Weights of a small transformer language model: 4 heads of 64, 6.3M parameters.
Each number is 128 + 32 x the weight over the matrix's rms, rounded and kept within 0 to 255. Layers, rows and columns count from 0. Numbers have three digits each.

# up: layer 5 MLP up, 320x128, rms 0.0692, rows 136-202, columns 64-127
# down: layer 5 MLP down (transposed), 320x128, rms 0.0707, rows 136-202, columns 64-127
# gate: layer 5 MLP gate, 320x128, rms 0.072, rows 137-202, columns 64-127
up136:078124136065160136159097092140064141109080154058138121050091154090121165091079157101188095134152117136087163183181137098163134129088137119151094090124106138108140085149101107130131164149133156
down136:097122164098138173137103082180130177104122156129136112113135117038081129132144100118114081136082201123082091183111130135111086146143136132129073085144078091099105131183103119106189082097139131
gate137:173116127097097110085217114104121088122120151167126118114096099125106123144122171153129088127072102091117196126108155131106116160183089115167135100132182168108157133146184083136106144137164102
up137:106090070165161092139099172075094116148104100074082220136087118103158147194090162128097219164088147100102111086140058086107150108136078131129168058134099143149131138177132109181135091162182120
down137:129187089083130150097147120127115091057136091188119193167147132196128162179091067206162139186170131172112155146129114133111025168145101168137148082029123067103115082143120090161133154104109136
gate138:096115099150176119175123121135104096132150106141170138117109102169169144129153129175098098178102155086139122138096148085176141105134132126168135123183122112061197167087150139115182080137158104
up138:092164195079179078163194062095114089121151108141167189174110155108125078145128119126103083129141118126119112131120134135125113108186144151073072117125144122181115124118157078117086140104111183
down138:160133104149156099173123130069175149071062073159125147163152118101093152103144113101128160150140143124126121126077139116130191077148169119152204093205190141177066124080195120120179118137169100
gate139:134148111113136168139091117118167080150122155181110080126109149086189075093123188117061188160102161040077122130167052126143146088171062165131131043100180059109119156180111090210177155162070089
up139:109093135217146123158187153122077159146204149128130133102136128145190100121132132074091148095214091150187170120107089103127188095113094121105130131174156103117175163141162107103172118069106145
down139:186225137116108132118124105141102151114112113098129152106170121157123139188097092159126160114165152110123119151138134169138075143149120112172102093088092129140086116159153146123098169110121076
gate140:094150172115102120106100091147157163164200176148124162126102134123163182080145157134126140089124157093102126072123074113100117111191075146146094073084144142190173107196138172111102079118098163
up140:104172105121173123147115129105070144144149109101135108160111092137142105157141184100044146117134126159179108107134136129128122172103153139132150136168089165174148119169104142116152078088161164
down140:150149152182101080129134148103118149113204109123174070111071131147040163124134117087112110103117109107104152113123139085144190093110107114043152131161062078130110130108117156109155153108150070
gate141:118140103193152073106181091168165113186098108199245132102069152101124153068099122105132140126138149092174097156137107121117120179056110161135138127130078103098160136109135138128180145124119149
up141:113106112080083165190109167114150200112148108133127165152164101170178118142115121122133121123178108105080181133169125152121165109098130111120070099158100108152141139191103125143076120138089122
down141:066116139154117162088137129163094178057098139109119110072116113111099124161116132119129164160147137091112103116157166180172148031130144066117124119169127075059059112140068121172181202128092098
gate142:158128173187138126122161133169046119128090158125174171144104109148166149134157135136143101125171114129146090116119121116148130142055140087101104110138093084076204117101132109181108202138168168
up142:122117148136152052161145109087143092074100133147167222157135141136173151089117138182154115133127126165114108064082088128126163106104114123124137156174078114114151127122141100118125064089171169
down142:088139135148131094222157145112220171160123102139186117096119121174140106064146096117150153058089127184137124071088111120064087159205097151115135092128108122153094090118185090133162095128076071
gate143:095116135177135122129141098124100120112155142128143141148112167149098136124100117110141208171128105074104144104096079136179120164133083137158188100116130128088135138136127143126126129120142094
up143:136125133131126111146131136201183167161163146139141109125155143094144095158176097152120122148126130124092112141099152159109104112106133123181142135151108123163130097089077159110103083108094116
down143:113138133110170126153195166111083141155080094169128140081091135100148065129181141144124174106122085140118173095080153160118161090179125136109151087122153175114090107141114095140098183121145161
gate144:133129145110100141141182132197135117124119105083116132118140118142183138151143111105110103142162106108098144143156109138111103151129114112131082112088158133190162179169126155168167076110117094
up144:148120153125117136158078125099115127156143195126149117104122176164166108108123174112079155107147115108168095102130167067083117155087084136131149121134164094150081153151142092141119140123154143
down144:162096131102114082106181127135163150087126133148147129179123107187106113138182158131120159115104124126091142145113130087195092126070120076162086106133090146147123100173151073145172139113127105
gate145:076109154149145129144137062101114178153096123135096137137135103206155156156132112120103121148140089166132124097164150111148156113068130089122123138110160138118143146158127142102105085156044127
up145:100112149115142113086127155043142132184089132094099135178163164110128119115064148094117128094123157069197154120119137081137169127148119077142160153145115119075121133083149140130118110137101120
down145:138091173072094201111157077170117159063152144154068151079129125136160143132118090144143113158123112091077150149142098141164164126142101161107154144133113094089108101127087123136123164121119110
gate146:139122178089082077128153070127142155165113147153100116156140151105170096148109146161113112174139105129103141113121137183102111175133173151182127150105127098161136088059123127129094194139117109
up146:126155104143146134100157178119170162155124108116108144168196172193143130142060122159142076118164119098127142113169115155142108132160113130090084083173078113092107183165140116128140169122042114
down146:130120191175047120138133106174146158104117120101120124099148134113199145146100131131153121125119131136066063151136135084143142130074128109120125138079122161157153052102086099130111161051190082
gate147:169106145137071032108155155114108118069133102152091150112139110087109095150111141147077140116106153154108158071102149150125104111164135164128123157115124170098143125145106125101089130071139132
up147:137179166151086165128131155134108181159142170187116144107090111117166156097135166085173152132108074150185104190171163168114110134099092081209148154162104132154127126149112150098154108113101209
down147:111085128070108138136092117148157123133063147125152147137119128116096127154121100159112124199141138135087135144152061109172106095118178160153109083111145101113020089156205106132194107137106083
gate148:119158184068144172132118060089107147128074190156087167131090136136177131136175147169182165164087096103125125077118122168085119124085188116142204143094115111206093114160171163125084127117015123
up148:143124073101124113126096194153144195146101077151122074132111137164099116150137113180155140069134122135099134108130135125085100054139149162113166143106181112120127092116173089162125167140115118
down148:118141123134202062134162090118132155180088172143204091149128122211115133089112163103153093150090088142169135137123112077143162168085144121135120119124125168190087092179156106169131144130126092
gate149:130121115147088156168166207171127104131144091125168130147125043129165131130105074129165161166153121082109112119111112117116155086118119132120076075099145145133120072151117095077138106167112127
up149:133132139138152151078132055164115122145117129094135167122139166155142147124142124096141074094125058147146162173142119117105154092046127176121165182203099087126148147114093178155187094139083077
down149:089153166138116143142086134117124097184135124143096156076091216142147165169188136073137176142120098142075066116155097111134178140093102132147033153112063130212110208126152194130105132117111183
gate150:103115070165124172087192153134106102181108150134112091155091134102113126156106188118077074143084152120078169150142150086188142162090184142214128142135156117140169170130133148171122157108169120
up150:133101127117089151108175093177118114137162138137093124105090117147136131066115084156088151124118124058080121161105145151153179142113138083148125197149171102136116157130170130081097117166159153
down150:152132154123112146125099126155069139121183146075115172076097164106170157157148134128117153147134104168190127132147067165129139117140140113096114115126071094125219145110123148101114187072118159
gate151:087125128154105199113177141114115145143152140120129103095141105055074173106175148087135136118198068146143144141102106185126133136134096139151131119147139199145104185133158174133088161125118104
up151:154116174128207112143130127136193180169114128103094159148187185147152146129134136152187100129198103143184069119141135139063120114153139142139113124039117116141082140091131103145115162132101117
down151:152147115168143182144081097095136117194195099120094153136118138113147102092103107112123136135074204151107127120171156132145179141115101119111193134127102144134097140141136139132137156114168091
gate152:122107089157117129149137178073105128139140178154102163059156117103154139136108133082136104153145129089105120116149124186078069149205122160162169126110143151144139157098203142125139156119130167
up152:099125096178136154130141148109130124148123209105098155148160144144151126114130079056140130107109132160096148072130109115104151101182077099094031146143142169167136135077113199131133135106131071
down152:124157095172142140114094125131139129141144107170149046162101080120148126121173156124140148137120138143116145164111141142108117182106183125100119151180161166052143095146144088057110161124139182
gate153:166102156126168109160131146111099112159139155138105132161140125152130151052149146103137158127105119118133116141117105125118146121136121105141122143135132090115162119139125121130152104130138104
up153:161129140104131109123158148080101129136146105117152113154132116124142129163161131087092142133122136087158136088187179132156170113112126137115133121148099094117104110119163134162106179145162146
down153:121125154132116107093101140125142115137163138116111115126104166137113127122145160078101116160135114148066178114147142121126154130117125115143143169174122108125101109144140132116113149086083093
gate154:130143070134111139126081124094142185181079181134124106173150153109107126143119141093090139136104103106108125101177171172123137096173106119142214117133136099091112159150194159139070118128114132
up154:121131132074156123109132103143118102122150109132142173088137128155149100095175186124105177155128181077156136144117112123158113111106133071135163129124105162130156094096099117107092063109124166
down154:090155069140107168140092146150126094070147138101138144113144200081138164198105153178155147124105095158106082162164137123127171185120128119201212127105100149197101161106141122071155147133152141
gate155:154117107129124107130182174164159135163122125156130106090114108094086119172123152073135122133195127148099139124140143093166132076105129092144166123104130089208152156130180130124139187122157142
up155:119053147126172102152077174079106108142067106108073115082131146135116153120159121065139128138184147126132134127103135074114129127163149084114086115116111121125132116115073149091107123139131146
down155:157105121111165096088137152141107148117123128146083118099119098216107127138111107141166151102161171144086171143195069119100146166167105113093156104096131132116240108076094102167119117115130135
gate156:138127112107134125174116185102134106170089174147118158161114140139103132162084151129072149090099194111147147112142132133128096095116134190150129165125089054188109149198154123123165147145076133
up156:120157176104118164186103123176149093116141118110168144133149165085211125170056162075138138166144123203188170172124114159145134102154146064128178146140132133115138145111130135125116113129103113
down156:147143190106098083173132141050147134116155120147136125141098105111112161102130140164132129147112155179113114079167113124132083113140152093167114107118133117086187129178139156176132198147086134
gate157:110168196125101142168101137165089126103142111119095149071149172173129143122132162139135082074093115071131118102119150154116215109131131173168166186122077123040094187075153169121162074098088096
up157:159086104054144119124134104114096141168064244065121086135133141105122105090144088090090107126166149112157150151137119183125064145218163196115193099146187211153068088127128140204077091134170154
down157:138151169159123191086116090147103137154099205177120113076111124135106077082156218143129105138131165184104103128102117154116156118096117158161159109087162115217131104112153133184133061058120100
gate158:126167158158133060159169133119100129139134118141175111130152111157122153126121085099128148156163086105102136086129103134114089071140123111139095126097174149153154083100142111158137089182138154
up158:083131128128140089107153153117150145157087144150132163133094151127145107092142135127125121085132133153132161127143104125116130113134121145120080129130165162100168140129146125108115183108120099
down158:110185138164029125141202184113129122154103157121113096125153112150120125173132146103090101165139148131094159145160175115132162140126170115163134118117106097099122129081115125164133126167144094
gate159:128086101080104164170105122121082161111082144143121102154129163138087098139109187115156109155106136139151196105121106066151106149114073114137173145118101106121144080153172183167136050157154053
up159:111120115136096120168175133105165138112172150138133128111131143192147080124161121115131129149185156107132070102117157201214114071172136076079146077090122134189088118142137169110136089122110092
down159:150145144153097127081125168107141071177131156163090112142093154137145148051119117129127136132091160141082151129181149139104168116110156177197130121171147121173166110139092135138116144136124105
gate160:178137129157127122119140095123087142163128089192096108160149152107115116137181138165088070121067173095099145154159112147171102127105081150124139128125165124125156060126122123131167165147157066
up160:101125107101177107120129141096132127136102163131124143194132151107174102099148134148130200115164083084113111138158106130114132149118089139143142095184125170150159107118155178166077217110122180
down160:133135131147149159105123098181106080102155157137124155124060089088112133164125133053153121110073130096132133138095118158137155152083121083093117067176139083155126127182130135084147075129130131
gate161:116089143089162141132072085099147068084111154123091117155162139170098122142073181120137121117125117137147140136130152191136129137109133123102143126067123111127115121121134125138151094144130140
up161:078135134115185129141113119119111126067106181126149097151072141146132059158109105131137120049161125131111147151158152109121132139105080145152166126136128128148130165131143080119174073102057098
down161:092147197087120134126086092139065141173129144141124143128110153141103124154100155163137121168128119086168157169134137117123127143137116152140114107101115174113138105144125204109147126073117149
gate162:097129111067155120112146177149109101110068169131125121123143154181025115064153190130146136101117105134142076123101149167070151075114101124139165068180133086115148092124115155122071103120091163
up162:144147110154152202219121114179069131138148141144098163156181130089145114173112124155158095116189127120109170136100120103098115106110080151141064122131190136126113078116133158166136100162104088
down162:112081165125110121112117112068119126115121190076160091096130135053113108176135232128103126140138099137111170086122178171068173112128063177128133093137067173096187115147162175143195128085176155
gate163:103111120152116135125174119125185133143133132177103143146104169124226128107124089083124096112175076097107133096130167131081150097156154115114157121110143140130120146083123140098114144141077193
up163:184111169120172101088167121121110130084094180119117137092130132168115174115131093119106176174193148134145146130085150122138150118119181164141094109101149082142121070104124144145179091119132118
down163:234099136116133153038151165173082177055118125157116174108091147149089143153146137131136099161067108119096159161120117133146103090136103151126122160119139149132088055110141111174148115071169123
gate164:179095053108158144176113116141120118105151136108107139088084113179092123160148161133167126091169115122164091151069126164093109046135132133078125120124041124081131114143174091188126162129138161
up164:130112169133119144097150142100171173143109094135065097181093112093135115132061131154084123150092094115139129126133144134158178164127139066053119117114205102073144164162157162098127173097123124
down164:202135104146132141161096069119136104117131106136079065163152104061125130109127089172046113145117135165136182110061098152101189117199206116133145079112124163125113172091141176151103190103124154
gate165:102159097089125142108114063129121102086119135185040114129101158141135127151141134083130116116134132132110172061115170100104080078131050112128163083155125092094105145112073121167077112102076095
up165:104074161139159198104180151139083132126069090158059152104154170167106149106134153067199103103149185102105127225107147092191188171095168100172125167092125136155134058146117157161124082128137124
down165:133100111096107152132106162167065087097093130120108186150078102057111146110131188158118213120104108111166123153102120079128127144110189134108151128077140142107139124187147146146131141113171122
gate166:082152134135164121138148150127105079175090179163121087175099106142098113125142152111082117037105147090086175097111085142106175155101126152050129120156115162127151122168120134136134096149076154
up166:112121096064154125114077189154145161075119184160155106176187170152095153146106191163149147124114136101160078148069151168132156143064156131195148124103088098129096057133077098121111105153184164
down166:118188136166117119096137135140175097101111151081170131078117084132092151187112152118067140153179122154142093126106114104081100079070137072082118186136121061138191091056101113145059092140191107
gate167:135137106151098087131123143116127096135097117124107170155187092131141154080089138148135119145136078164063136136098099157103154163139165120151115065169101116081072106127081087188184168076224138
up167:106156166107147132155153084118180129188164124103118140109096156110145150089153126198152152091086166116179140119179167203165115139130079165130082118139147112169138079133204096135139076102102087
down167:103098108134063131144121159146122127129101132130113094087065145134126182120150142180073094158140127150157142128176062130158045137127193098124118119180085111154073073121118122072164118092119114
gate168:106124065085126082131105116110127071100073125119104102077157087144123170154133140145147177143085082083090124093125128142101171138190126138186161164168152176138188147138097113180086112147155092
up168:174084147156159172092088139158140200085165177128148121151167122141152135092128130129096147122138120072108150146157110171108090143103120148087125154089119118135125146097120142121173168159076114
down168:138132095129101133106114110143080120142196181095125151121104195179117144128179125177107115065096130146133216166148171087098106115138178065128168097127093090074143155154121079148161159198162153
gate169:135124097172137144121156135171118109144119083136106194092161122117095149146102147127179169097149173159133105140137155137098143099145104130139139147094130144181129072117032116110135079137100160
up169:157137110121131118162107134120163143207133071116101142122124110121135116062121142122150175128126111144117092124129107153130165179107120171146154105118132093121166158136063141126106103055081161
down169:084182112115172103102197126201126134127122105126073132132131127127130129106151128100092134118157161123075097156095091172070158202094148097144145146104124100136046080148089116139118143106077143
gate170:100114158121125109088119098154170167119111119164157168212063144073117142135183123155135105148070121046186102140128134092169125072165131126113171083125120150143150095119158117088145132133095069
up170:145089150156091118169137185098120119141091110134149075087079135167188115058168134173147153125123149100110129078103132133059114059145106083108127091132236203151125101111146117168163184081126158
down170:145144100108189143141165158146146156174109127079126145101132114113147079155104109165093049117140200168127145125075124139103126147106134195108085104159189154114074115178127151097100116123170107
gate171:088100082130130089147114146145102109154130101139167126102138103137078130129178150097183132133090067052077084150035136088081139147118105117164131080106141149079105192090119119108140108136095111
up171:183126187175124087102108120125093169046139108135110167112131079130116116169131127094123173082172141123118091111071150193123103098118144104078126125171162124141205085111114105162125096128132152
down171:156178130145171097146137129120185109050172115115140159147118145163140105130160069095148119115067094115120075125120141116155101148091101101107119158108175167117124106144106102148088140159121126
gate172:102141091141125174122160134175103145155091082102168154131168073130116170088106127156119163139128159133162152143141136137136082134166115103159104130131083126099139124130153172126124122152188173
up172:130138173136107107144147196184151106168088098115195159180152099105180097133119149113161129175196124117117131098093168150133121115130134089203140156124145207120099103108155124086186140099135118
down172:114150145127168143132108103115107110103160126135127062126102163180097114139164089116135111090124151111163126106092136159166121131139119119114106120127121135127104102168159132137110153179166146
gate173:141056180128095130159178134138095165075136126112134130101117092122140138137182143124131151141152150107120168137124113205129088102124107155090181136130122101139185116152121119114130156055127118
up173:166126127129142121124146118074073141107164162173094133138128159045104091130197131129117167117146106153125146127133137156112139196123092137126175093143111121113170163095178147172094178127050114
down173:084148142125088139198134117100189105190087145149153123105102120146094096109093139176104122125138102160152110133149092154143147117131144193129107136138132132132157154103135148125132093147175097
gate174:155136113146118138190123115110077141100116195170152143155105152079079118104157144228101111122073121117062175093108136138135115122150097133111123148160170080081137096142148175141067157109121099
up174:138146134174145092090100158139126153134155144147163172146145136124109120115147087153098102141069141113111188166158162164142127187106091167108207122121143126127176138122170119124090136059137115
down174:165160144122144084101123095160161151122090155074121097198104138078081114155135103225140138156135132058055131123096155123174144114123150104109123154119142081113168121125188128099104160126144134
gate175:074081140164121148130153109160065112131129169075162108117106097126129088157147155097167153058158131126149080143083074136123072159083124093106110123121082171142148074187135100113100084113196106
up175:123077115114110130101121086134121144139103077131162141105138129111105036141094134200138107147092121111044184145144117152156115165137063115080154136142170134080133198105144051095146172060057113
down175:113148076143140147138140107118114101102157136130159138147049148156121110117079134157153087080141145155114194109187139137103088184152068095138105125083192138155182099147214130159151135089155088
gate176:125143132194052066175129176103088110177214151114123095126120146169147055143119150123140088162107111104099104089165102131148177111163085168130142143141131168115132139059153119107104103085139123
up176:177127119204154097156143127106142158132097135080103186138119179140092184135126076089119153053120062104138139106090154113131135128098148155092098135134079139117129130216135184209100147162117161
down176:135126134093155103108158134080135125120124145141163169175156094175157148166119145150201139193223147129089149060120097188130127112154107124112137136144119109105130077140100079118115130116073089
gate177:141073107116169141144113134169158128076124106162106097158105099145053101125148115158157134081137123101082092101134126125106128111157148177148131108103169088115097092117148133178149145144116143
up177:078165133192102203114102165168134167123112113115135114170126072171106093151099156168170095162165175171222086180178121035166072111083150138158094176123160129200126151145111143143164069154146198
down177:115136095142193159095168137139137141188125155140142152105076152130105122141138072084105167115076113102166159136081138158114184160088151099105086133129079123101138132132122120092202134121167072
gate178:148140093121084095059161211154127177098122163195128050099110098105094158091098116145093148134135115076104153156100148107137194139139098137119170102147108090117080110118156154146137098167120061
up178:156118157135103173111163075103145136171169077154144160124166139130041140173178089191075071119098164108109096115128082105208149131112117149091042183151148157123122096157104163085164101129160119
down178:094136099116137143129176238158097140144074162144079085140144146160158137107090119147151143133163099142125145133084116082132174104195189137182149110147088085105092124140157131195137079058131126
gate179:190128159159173091164144084124146128124131144099139129082103131096127131189155140129145155147091132115191109058152115143078124139155116093075117091095124087184191098117096129089130097161134127
up179:167126131122178139192092124116167152162097155131116130126163132070157122181130083170102157112132153090164097128127111116153159099149120137124075088169170133142121134118122159164111152090149104
down179:118187125160127124154123169134096121058158089160154111104118111122104091132075157123143135068130105134132154163135144174105146126084160128172096151163106125103096133108103114123122152141120194
gate180:100163149120097158101144105156167076062127144097135099183103080121154077171101087067227094150140102125122157106133064115165112146120145142134154116139129117149096067130123134084100122124132087
up180:130115130077103107144119088090139142105165107153099066113096174129091141073164171122116166080105147103113152151080131141150158140197076144152116161106086132097120166118145109171144131171081086
down180:122114114140108063122152180095130160148121098210136129158151077174105144109105136111110139160162135146138125055105136097102107085166157146116129148117122117079108093067103112144112053131121125
gate181:112149170110176086163101082142111100123124134135162155118094063151054136100104140190174131113111178039094121161164126200059171148095133108080097110146115136172138096151101076156177155110129167
up181:116109184153177090111106160175140117157104189173149068131133138153051172128077167165107077109136067133182092131147120119065057104123160123159080117133113161128140125153091143109162122164115143
down181:138113122187137104096123156119080150146076162095143155090113138115125160146127141029120136124134076133165160126174135135130135184065090103098110145156167130099204100150119130099142119121099111
gate182:110145087145167084182101108188054090126073105116132146082114100179133156093154111086093120144124132135124168144129163145121146110127149096169168122077174140118142184110146064172170119097183144
up182:139107122111096144099122117124143197156138122122145103129171165094116146168109076063136177186125162148155137095165113071141185099166137163146135145078118165148139133133134161112140153130135121
down182:144056128188150153102110119138140122149100124162110103154091144145154021111106127108154069099080153173138133112095103110092117086149075117096150136123127153176123149156139156134128164120096124
gate183:111111086181107089126089160140052104096116113086118147113126119144154142059218133189103181184114162123151155135091126099161092129112145116131144109112094146133123089131114134150124155099182072
up183:180124133158098086141149207146102061139038092166104149180142100119126114162173132167135102153141164140100142172149113104160078099151154104166107101098177206107106166120125106183176169138147076
down183:111124114149192128146178156107073114153122149143055124081178148118117164122143090080100101137145103143096140151131116160113116138187153176099147127173084111102054147130111137134116077102143159
gate184:156095108139129135121083162135076134079100117125061114194058147138141140105109118141118144153133143071163086156113134114055079153119123153128119144106170108099160127107146114078141101129117044
up184:109077091160128115145146133156144121094129107147082139127146145122134119142122150180127124135120179129108146145145125114153167091104104154086109138111133111085112134097106128106158091117133108
down184:122118132147090099087166144121106168141102110144056143168086110065125116101133086169126129148144131082132125093114140149098131135137124128138163103141066114125084160167131132058083114160136108
gate185:106095164127126152158148108080150097147074160105169136137152186155113128198134156097094107117134133143139087146161161131122077150170150188135126086162139108086151110146144149152090149119136122
up185:094128115093116140108095099177093153055154066136112136132069131136100142073157144118150187120134134180100135128172110098151135137093142085136080153099148156131099169179095119072160103157142129
down185:138134073122132116130129091078147127156157122071067150106120173122129151086120116125138125074144122154171089161108134116133120187126078096066136196116135155087131159121117110102154178134097139
gate186:109154129062181124081131181154131100125078141126134094173101151088120129104151148103100191081153106135138165175141096168083097169177137100063092117139105122136183160149154178128131153135108145
up186:192176156172176140097115216135177165129118127111091112195107187135142118136093135101143152109072120162136121113156109160132144085129176123147123088155196181140153109110170147087082098103116110
down186:115094122167124160155125155127178203045136135153152073115115111166128133086100137123133172107182051165106110150093113110105136165153094096165170070147085161089141078095078097173090138137039099
gate187:072140175145127113124101039178118096133113175050127135151158150170114098123145140090080090144146146177150133086102139119179077131148116104144106135115157092146067142163130217100124111136146127
up187:132149190115098039139067080077139083121125140178130200157125134112100130166224120161085187176152162129157107114088140144094187167141168059165148136131101094066144170054134132202170134145150116
down187:098137090159063091158175184127150115081132063152106138126176122114134115076140150134109150159163102136115080115070140155125152070214169205121147138102147122139153187110090164143088115109120189
gate188:159103120095089088125133136112176044106121143178126122160139112116074126106168068150136079132185099078091127125088123164090114073214132095115146154111117147125171120097148099147118132124117107
up188:130077177155130167127093147109142136110150062086160121105142045158142082147200084172113128105171068149086114099065137181150136185209109081143162089134097125105150127128124114165095108067156112
down188:086151106185116118118164073118146117069128126109182166152126114106139124121109195129102177124090162114127140136107166119083089162100120133083112089089075054134094161157115160085163128135099118
gate189:139172095155113107195110118151121110122169159143089138162156170164154169130115102167142093167148131115203169127083138085132118109090103119141142130142106114162162136138117120139140144123126135
up189:087136143128125174077151113143135139135122152126098196145141174130178176120102113142098105131164142171151153102093124096117103179089136103125150062101088123148138129126138113094119130107099121
down189:163135126145102130115159045130175196120140111105119136129125135132125104149103110121137108177158121119162181122105131143121171160100130140126146095106148061142152167139152085164106143130163148
gate190:139126168160098160137151137155120122173134129117061110161187161194117121096128112106157093105144115102127195136141210156118158114095176164171118102118109159126089139132197123185077132087085084
up190:156123042124120155144091133083195175135161119143082047174093133082085145125114126179125094146138154123128084173142145127082183067126147146095225120108087118141117105167104059175109104114120123
down190:200100097093142030119127143172120077093135121086138149104129153131127113124175120117089115135150176115149111085107148079124175092168119131109139096169052134174118113089115164143174132149112136
gate191:122117084115142125128096161103114129092077105148095119155169183194082125095145119134123103151167131127123151125131146133153133163075109146120185121122150059096146100093133157147122114170147121
up191:121132140110130156162107153161138075172192138097151105156092149147164167121078147137130122143179113141117131138123104141166211102091108132134169140142129177120140131108108158142164127134110105
down191:119136127122136148143146094083104156139136155157106136180091090119145104162142127115101165135133104109131086165082126141129152087089197166164127079159127092195161128120141130158126136059054160
gate192:127079052162157152160146164119125177123104160184120169159148145074123102090119127181118120109134176126131126098103133134100141098180159146157139143109125093141126113114100159100097122099136164
up192:181107065129192132080119141127114085116117167118132101090121149072167186088234091149125137136088150123092139136078111110129094137100142152121169062112088061109141144127170108149140087109175107
down192:102088145180155125167172128137185168121207141106092112090084116101081129095097136130164076087128111149161071107174147204132102130146100119151086138219098099124137172105153096093134077098146089
gate193:087097196108102098152164120152124170121114153114111133140114144156107098138089074089100124130136088171164121126120124146149080079126145123126147076090124129100103141145098174083079076122082138
up193:084133113129150134123115134169090119147110062081124123085158080120094136085155163111133151146144170129090128142134155135118170199117082183122152123070114117098116118091116126135108122173104096
down193:091118111143188143160125166131094146086140125129131130188111130141126175087140124155136134103109123123104145132107149105163204101216175114172129100096072170076041132169117151089111127172104122
gate194:147136124036125140158115130096132075129128136084183149152131134110101108212167129123189166117120165132102102102173049148144108151148137125133068114161126127143136111129168091143167123108144232
up194:142100131110120154101159120160100082131144145097182120094121089166117074114127136122162103110155168135137209142118143073171150117090081124156164170125168155136097164120118152139148178093107083
down194:152108082133141174135120120098106067141160102130159137101121141182097088197147118172145179118129152120116129145109138092113058089091112128091078079114170126086085137140135114122104170114145116
gate195:086061070197110133153106154141104123136172114104102128125166136112145129116152157077113137117112133080123122094150104161041134158158079152146103140166119140171159131110111163162045152106158114
up195:091163155108136110116129076143148113080134114076082130127109193183101108089134108145102100091111153171101085147169171139116114087181113100103114117159166160142155167123124166108076173080129176
down195:167130064159111125057152139132120082153157107089073126114085163069156089128142127079135184114111150145083085188157086135133142165125166099171096166177124149099060124181085163117157179153120148
gate196:182102124134153097102118147161124157168111127126125150129086112157115132142176164153150094190069123102070135053095111155115108164182174096154238131124139097185173126147159149153123093138062101
up196:079160160130102103167065141129049111108122155142171130096128154151128101069130168131123081129115142202109112134138154102099138162097154077115149148105137154168104088126136112185105126148183095
down196:161112083105116092154123079089110126140123139073085083171081075136176110162089165101194158101158105101136137142141157150130109081112091099114172139108118107156154136117108113110076209144134089
gate197:095144109129166134255109180167107118141191061136242007167098051035079169185172181088106206113117186097208073157070095212161224126193152125107131126132091141138125061149095140184152105208230125
up197:179151112140097176100029105159073157100141095083112132157189164096178102088122127172146162134056090084133161198158097164146125141143110167132125172153062100119132110186122100140076109169153081
down197:090120167096123082139147112068180110131037174186064136147145055150148144066111113147151062210109068203118097049089119130142093068167136118190181067119159110115129127091190130125091109110062084
gate198:105113112092130150169110167147172141142136127156195098147070078102147142190160161144110164109093136097219080141071183121192160162127179040125106166083142140103127084153104172128086130106164109
up198:090154143146144180164154089119131108136117107126114088117159133092124141119150170108099122078128131122085097122083088141108114164155147129149091141091128170220144109160086109125183166191185161
down198:168136088123101094123109151114110165062197125119119082101169185167127122157104084083073135109111143185137138128156195063160130128103084145178197123126057088116119177097121113159116177112087134
gate199:133112048149191125153140147141109178183122122136153143105085126111104143190198113131184178153139097101092141134144090177144093082119133178132104066154089094108146070159125069190162185162130105
up199:096138137153109151140096154154136144114136073118066078143115102089157116143070117134108123136152072143097118091175094148119111127181106097145145075099119140107128144112153157144089072198168120
down199:125151149152118141102136117152167149132112108070106156153145128102170151137092157142142114157134194165178164153097105126135119116170130153085124161108137083118119141117078114127120169147124138
gate200:126172164110119160091097140200145121135127142105121118111104139087125142095105104155097146165113151062119157133084154126168149166139092149152131197060140093122156186113110136160128158100082157
up200:162055138112113141093147094087110135131150104113136140101173164186148145100111127123163131072151095130156102141060113117136111112160060117154120116123129153108105133133107118158151120126104136
down200:149144135153130117186178125138122132086158058125130130074132139146169125126110103077165149145166103131172119150124113113140115108144086152120095154141110111120130128098103070166150077122107171
gate201:061143111120124148104172100106169140161159182137130149092140162130152105098103188087153112139143081153098148129117112109094067171139060113109123150117156155098135174164156137094087123115077161
up201:099121212129110104130108118185116127091034163096141159164203132122068105131171128114159101085164073180115136137111128155185126154125098134115131145105129102150108127135142111137103134138055139
down201:146153160116171111137119123152129146126190156091121068180117160151178136124196060146158125166089193112162084088162147115192141149094165065132115117117106107212152107127120119101209128170143110
gate202:158155150146114158083150118122217113066072081108161147160098092045123147148162051137141152089130181173137078189113180149172126128129127124133119071125171134067088164104142137116106133091085148
up202:088126109079093079194126135144106129141103146085155183093141132121120141163110161115138090158148140169109105061147093141070140109111133149166104127149107116133181116100104106168117134202059098
down202:226169107185146182105172144160135122074152118141080132127097229132089145148157074154149131082133156125159088086070143106127130148110159138114155109195124107131097132148143193100112086118124078